config.toml
n_kv_head = 12
rope_base = 100000.0
qk_norm = false
attn_scale = 0.125
bias = "none"
init = "normal"
init_std_down = 0.00575
weight_decay = 0.082
schedule = "cos"
final_lr_fraction = 0.1
seq_len = 1024
doc_mask = true
Each number is 128 + 24 x the weight over its row's rms, rounded and kept within 0 to 255. Layers, rows and columns count from 0. Numbers have three digits each. The size before them is the row's rms in percent of the matrix's.

# layer 3 attention value, 768x768, rms 0.128, rows 243-255, columns 448-511
102:128121148132148130146124148145131125137129103116174111098139121102105128111136142122125138138169140114118130129090124111112121087133177099095127163161132134167129174159136130037182106132168142
102:164145144104117127099131158093132145162118172174096128143154159132104161157096133164151123119145170120091100062132120121085154100144106120137118116135120125157113171117116184119136100096116168
101:158109190141176111118195096125095090163153129150153162125157143086107149113168110116169135120098095105138138132100161157164121136152087143113142105148136123111102142108095121119151099126117162
107:185152127075101136124117146132136171107145134122122100093113161143106148136129129114131117126097098156124134087133129109130124096101126098143129143141177112084120111101119140135117130076108123
106:093141108173093149138164130124196155157115095157124127122138131117153110140098134131161192072097158103125098129120134152142162142117152089108136157087139097126100157140096121155125135101134151
108:131135099141068145167133160105122152142141152122132107123155145142101143086147148162162077115157166091127117120112117114146122162109095133137122115121162153105143176117090153126137154119133147
108:106125147108116141136160143112171115119174151128128106122105115179139124156159147115142106140163115089136121119113113104145129144111114128081113136129099142144123156125134095159133113164191119
107:149165103122151125114134135136087135084112119121130135130133121114111096156116112105140102142158128125116159153110134113133127138114112147120121167152134159083125162145144143124085120151118141
110:105146088115117109116122145165124080104071131093168175121158103116128111110111162119101117130106131120109136185140146150125120119118119120107136151126159100125155153122132151143150112117099122
113:125183094123121101157113121150116117123092152152170077129139123150132128113145155099161086112126147136154128090112114177153122179109107086125102124168127157126140156124090152139116148105094123
101:109100111133113120100130166121119117133092108095098124118139106136135135103141135156157146141152131139130134152126115164110133099184111106100127163147122109137138155137109104153146167145091119
100:163120108088130111128147092100137089128134140136134123120131111092106146124084132116126131131122117158082163154102111150133139130116141140127137098115148117105163088087093140109120153113094107
102:108160110156125126176108113146109119127108173156118078122118162132115137135144151119105127107116117111099104121106118128131156139103162095092126080129060102158115161111096150079123108125100119
# layer 3 attention output (transposed), 768x768, rms 0.0895, rows 243-255, columns 448-511
100:080116143086105183139106148149127134124162171134107144164119116159136087132153112152195146145145157131116135143094162150154132148138116144152113151114115137127147134093159120175131114116125110
101:176167184100121103139125123113119117128130087127131113145150073134110107108169082125119093151161114132133130103099103159140144105149151124113142173098167126081137163142129107116118150148118129
100:141142107130131161154096126145149115173145130090085139143147119144148152135139088112093106189107105188117164139142138098151116121140146146115133123113136176102095100122142125106090093146126063
104:120140123111118129126124101134120147101156120120122132165123138115173109100130146118105101159116124124157143122142129101134105109149168144184176158151094106124127146118123117133074125082116131
102:155148151117136103154135146105138156086151143120098138129150112128173126118117103091122105109130164129107143105143151139118138098132110161148099062098132136122130090110144107153160098140153121
104:127103127135134105167094155147167188116099092140159132135105153151101137152106143157137131131130148153120119146067125137126136107149144131131119129127155091126124134132153123108144107136133178
102:129182129124124120161100124160132160087151180155136095113133121110147096163120102069141078088166140147104113122119126157142169120117130090123128096179095117115130105097156119087127100118163127
102:147141100109164156157110131125124115133139142157146106107131151091105149117118134113129169144086099133128144132115111104133136123140151136064169086149090092121127131095088149124112104125146121
104:126062130138133121139135140146107125162100133122146113120102107123124148115110106128125108105089142140125142117145159137104136139107126145134114112121151144161084111128163199121124144173146111
105:101116128097173112112174147130087148123123090109132155159122137127090132073087106090108132132119108159145109148160117140145110141118101082143072142114151145130119133120158116136117123135072089
098:157107153169155148125117145108139085158131156114137080133111106092127119142128116121133148099135106147139169085135158165120116162118108151117119111135144111142137106141124123132130146115122093
098:118069160184140118152111083138116133120117103123123158100120124092139141129130146124106123119151134113120097130119105109174118097113156106171117144138114144127077145099090132139103075121136128
098:131142135118094150127110126124114189177118134132119120144152116154131151100112093132162152159110153115110134130104138120149161108158139107137148146129143091124124140105134125142135099122148151
# layer 3 attention query, 768x768, rms 0.0936, rows 256-292, columns 448-511
089:127121166151141125090120103100158136156164112142120185097150111129162099151203111179151201112149126087140113137142138135122103107110131107105137118132137107126114083137099096141096147175109107
068:135135108126119119123132175125099163107139123103139102155117170137122154106061175143133074124102149149131128098121158149120118153142143156120137102149117117101123136150133135083166130118154123
073:130110172154158120139136123109127121116176128141123156107127086131095106136163092126102154104140141093129145167110095106126130104117116116157080130111143083175075124114149104144102067157130097
074:143135090110142114145139140155167118147136133104120092140127138076170116140128149105149108136107106118142144105140144157117101120136108152105125143144129127112109089133080167136139162110102151
076:144130153172109150130126128121125099106117142126124118136115143161129126122176117136112126073134170126140135143134108133107132141117132146142095103157114097112148149108114098124120091114106153
088:132122103119142140171134115144160155149114140130138102148156116108166103115140108089150156177116122128103136141123158122126153121111139111108156147122097117125125083163102184131120179123089129
071:141141125130150143122122135157127092152121125107134087153139101120092125094173147104089138159154136088142112151142118139139082129123171130190134131145115152116104118144083114142131152154120129
083:143174117113094102098114114134153141115139181128128135142083175199144099107105143124104093109180105125117132113121122145112143146107096134140118133168130150116133143099146093128132127102150118
081:115110131150146123136159163147144111118131131117114108125144133059121159125162111158121147160117103162112142166135115116134080133132170137154165122089145120165090093124066179143125118117145137
093:126127066116123103114067117131102131137132140136127139116133145148143081083102141174129139110122177095079125098148078114137144103142120115102116140141151132114124135149105137155130139117130139
090:133148128131124117149108114126127146132131130136140149119140125107133138166130083150120170122088133134121151116167117120108126119142131125114114096103148166118127136133141131067126112135151118
109:090127091101154108117112118131135170148129117162141124145135136150141149113125129123110160150148163133073133153150148129148105167111126056102125116111165101133137146129155122096104161123112120
090:118124099129127114126112108075128118106108118125110109129116123138127103137128192097151137131132099136145134131121123155107150085113149151120102148126132138169127114118115134122134118126128102
115:112124121162116147126117138106177075123125116115089121122101120132170120127120147108123144140159097091155099146127142143134073130090108139147128118108132150172139120139162128114122135132139123
093:128123108117110107148158070129132119120124127150160099142107120124129117117069131141091174145142099083156132075142143127109143124155137143115140183129138101142158087165102104149135169138152107
085:138119126110135111107096099125130138135145111142147101134159132126115122125083117111113111175169118115121133092175155110154153177128123131127113138135120088102139154128122077125172112160114130
077:127175131143138135096081144135121119148120139101093120149105124133154102134159147175144115136132134145093108169087147135119100153141129103147110112154180117128094144160109101112103107114132108
103:123103134113144108123129078129159127140119125132147146104087099079127135101141135100126158115141110120140127123098137117116132106117055130104120120176129173127133137097141168117073127181086123
094:151110150096134157123149169113128095110155154112160172131123094119100109128159079128131158095099115130133142126135128114160168117102125160215179095126119138161159148111114131128168111086125119
091:117095127127125114132134140125127111132156139159151144118125144154098107094140092140119118151155106133126112120156111140139159132134154115130150103107103090127157151112155141159168117109099136
109:073135099118137137135132092151130169134125148145164088147140140139148144099109167133118169160132111123147168093125139132083108152152148120078092138124132119138127081181105115138119151167112144
097:082118156152102107125142154131136126139142149126129051129136118166115133118126084126111138141125144120142108118123137109148134185138125121151106179136111054140155122085157066106168113128117137
103:124084116096139106160153177126131104077124187114094181119157095134086102129162089101141093136133116151122109122143093109163102136138093154176158114154111128088132138074097134114169118117097089
080:073130116138109089114133120107145185127123121091117109122127138102174120116107121118124138150108109130152139097122125152122118127130142166113160158137137111145154078170117122128125127088129103
112:083116109120093106142159185143127132114164132095117131142112165120117144141066167138096100144154126186093111073151135153139142129172120155145123133154139131077122117113101136091190125153125138
066:171130136074138119122117097135138118158118142131165080137144102121120117120102144080153103153098122129142096150125163128132126131117102149124142144129114158128156125106138150114076161099128163
073:077134148198125134127102148119102186097173139132095132101107181130133133122124144153112081080142161149090152124117119126136120132161145185126117109127161113104080174132139092110152107132134106
065:162131112124156125137146116082116068184117084122120119109109091122140146130132133097121150171093081176126116151114093125137144090123106102106138153130122112153135096119113151119113141135152119
066:096171108132154151152168163174141138152131130136131115128132142093117144124152125116098121138174096154137129104143173117110150159126148161145129094080120145116143135135113127132108155139099140
081:139108147112129112130106117104098108125107124132122123163133135150144112123127142117136137161110166083134130112122085104122107089109125078119143153146122111117138132147135147143110120123158103
073:146126157131112153120102107113080110155117131101102121136107103143101081135140138119124140141092127118126161137130145117135164116144124106117130137184160087071147162149102144161108144119105154
089:106124122131123161113144166139168112140106113138112130125125124144092142126158111106120106154140086168140085127119192124157102174108140162132148088133146115102117108126091091146160174117094110
083:136121084134126140115086114114069131129108163121107150136159120141119090113111130145126149148100152101134140149142096114119094077139132115163087128124151112112162127141129169148100118170147171
089:117139124144103113099119117125127132109164115132108091115087116166080087110127128066131159090151117108188100129157109174139164146111109131138101145153139142160152125144140145143163124141140123
082:120119114145123120125112098100128168137165143132123092091125127135138134091092147103120154078118129113153156118137119111150143119118140123106133132091114175143102104119170067106126108107106140
132:123145121084126128138123103145125123158157091165140092123096150169104106120103120101100173125126127100159140095173130153132170128092140154094132118089114135167135145128148133131131140153108144
085:117137135119127170147147075134128116143097133131132142091101141118135148111115167141142130136087162112129129134093164150166114150115139144119126161121143164137128170106134113111153130159100142
# layer 3 attention key, 768x768, rms 0.0923, rows 256-292, columns 448-511
081:153124132123150149107137136137111147174123126161117160139093112095111159140114151159148138140113086158123137172143118138134086089126112107130115124126097113127137121109091094173134139089135105
064:142088082119098124126094084131188122089113166122139124118155101147120123118140132118164095101110138089120120125137128095122178164134144133088124146112173122171125125144121122119121085152108144
056:135178045144115138109115170148148174137114096129098167159125143114110142118145104092127114125100148147129141124118142126129079111138099116084120138105101154129102140126137110131103106107149133
076:092111149102160094163140121142085148098144099156152103155133112101164087123105119135126152136151060120114158161138127118116106138142129174123151146112091088134123123099103110192178115138148123
080:098140097147139096136108126118106135131147106124100145105150108090153141150102113119117132155100168126099108090104134118089167110140113125123163111114166183119131124161175138130142153099154129
082:152111140115146169101194123170092148124123141181161102121109136141120101116131140124117133108125109170154129147141153140165100132154145163135146179133100113136133136085121145143149128118136142
068:078120117150160135132128111147088092138188123112106113077175128089162144088110142118106123135117145101122128167087125139126116133139124121148145139140112142126158141125090173167145113139122120
075:091110156151163089134126107151124116095159088102178124111159133147162089125087127098128119098141118096151132144105085108120118137116086136119122135116133142151116138132153163105136090112120127
080:179169103119115172104132160161119129121153132146170176128114107169133130120171122148129086120119117116152142136153117164127154122129146143103117161192096131107122095120101125130133165127159103
100:099101106144102102156111144097126140119147113114098163138136106097146108122133142136139177122122136148083133135121090093148133099105124114186122135088163165108104133101169141104132105119114113
098:141131121082114165160129154134113174140138127153112175129106078155136098139125113196128077087099145132179143105140081118185162125106144115132101112144119118129105127149157146104115128135120102
122:120122108136112112188116143121132118059101101109123140120112135113133109129118129100112176170137092149144178148134128127134102119118098132158118165079149155108138092115123078107127122088133081
084:137124104137146182136161146184106119145135127134135094142092118118126143122126109181117113152128123147124083108124118145083106150137126082116170114128122095129147178086118096128148146157101156
109:142131122129114124153140116136144136090151130169137093159114128139114138154093136168147116117098105126130140107106131145099130120133116131118132091151119125169118119116127080150123153137134109
091:121171146164147152132141159076122111153127161159137112130171114133176113115114145166131119163096161123150083158103115101118124170126173123117131125082121109145130156136087114110141124125104089
087:122097146098149153126137079074121160088105131152145133135140146133153121131138119138167165124173158141102093123115099139119078142125160123055145101131138119169118138114065094098116137138175082
078:122118107140122153144128141115113147142115070096111125169176111123117138132170141099123161107126176123117101104124102138152129142091073151135104103134175145109096107147104172141127083099140128
107:128131138162126120139165114142134072119148125189084119115117152143106082137134101144161147122164117094093136136160130189103127121114069105154137141137160102113120101084135073143127157127117139
100:142118134132098132112177127144129122159133170165100113088080111123136110135068121100158092135147115143151133167192170121135092157133114128186128159136118147087128091129123105167129126138115141
094:084091111129165128106166123139143106157139145167150131128127115121128168128086089148141139165125079119130142158166171110121104116112158125119103116112125121140159155104095118147134113132112150
112:143129106192139152148092137096112136096109138105154132145134112095129114146113152196106153140089132164161130094112078143088176103146138126093128134100144130142138123093141127103130142109157077
097:145115146102136134149075169113125121128109146128145171136116111127155152120112120125104119141135106134142106171107146135135108123067149168139113116137108223146098173127142144137145096134115138
118:136117123067097121084103134149149119115137158115102157091147127158150056093133125090092158124148105116137134167149129133161098130156147125160153155111137111111147113114159107161139131156145155
080:146094144116118141120107162127093140135139106107114109128124124116099121112117156140107127146092127160148124128138102134163136111125145128146106152140152155142101134091129147115117154168135132
078:118146175119116163140185151120108107130138145136126142107104154124100129121146153116133155080113087150146186129138125146140123140110114157121117094135090124155144181102134093140148124114118120
053:100136151114109139193125148117159111117129134148155122145121173161151137119111093116101165140120111145131097153153093096066144147132102137174102121200130124132082123169146139104117144142147155
068:155093124139131152141126119126143141109154176108147116107122128166113121119108095098124136115123159110121094090125155120130168169084124114134144109129177145135109114152146152106131114132121105
066:151128157137119144084150128125120129120126126168106151143111136150132151098145126088126096124138128121122153144153133138131060183097153120122146153127113087170102131088112122132110105156108140
068:113133206086108103182119129109088138103138111123128131181127111099154076131134115120138111142130081139127129148098168148105095160103139139111117120116143106121137125109111114143142151108104157
084:157141099155142105110104119088105121148145145145085186116137096122098155117150129149128114104117181130086096117154096159124130114135104121177121151176159171108094110118168164136082151138166132
078:089127104150126088129113097110179076125093154102103109165150127127119162146127135121072182166152160113070111074081144088098151098141133127123153104085135148111128121116162106155092093124127122
097:129119193127126146131181112167113126130121104115153137130124156144156144127122181124148123149152101133146126139139155147141110134113153166129154153127104122150152148095091146162148132149107168
097:090127099107126094097083140115151123115128116126100162150150105117123117135128116130112177146137129104099132109107056112136136102101124104127106119128146130138127133155150165078097099105142122
089:137139143144135119142138103169143136142144099140137087134115141127154108114146175105099114091137132133128116129109182142135090137141154114174153141084129145149132142108136157089157110141125126
082:103186130167161096147108081148135147124141128112122079130136131148125127128146109105125106137124126133145121131113093160152137104116077129124160125100108094117131107156181116100185131138108135
123:127147150128192145128158145171100123149098143128155102118099172187113160112165121137102104120128127153167121164108183126124122144154129129119116134112126133144147170139112137149142128138103103
099:140112119153156106138104075101102116123126110112141129124099138134122159155102127088157097119095107183095104113137137110142104127131141151101123123166096142151115127165107161123130120142131151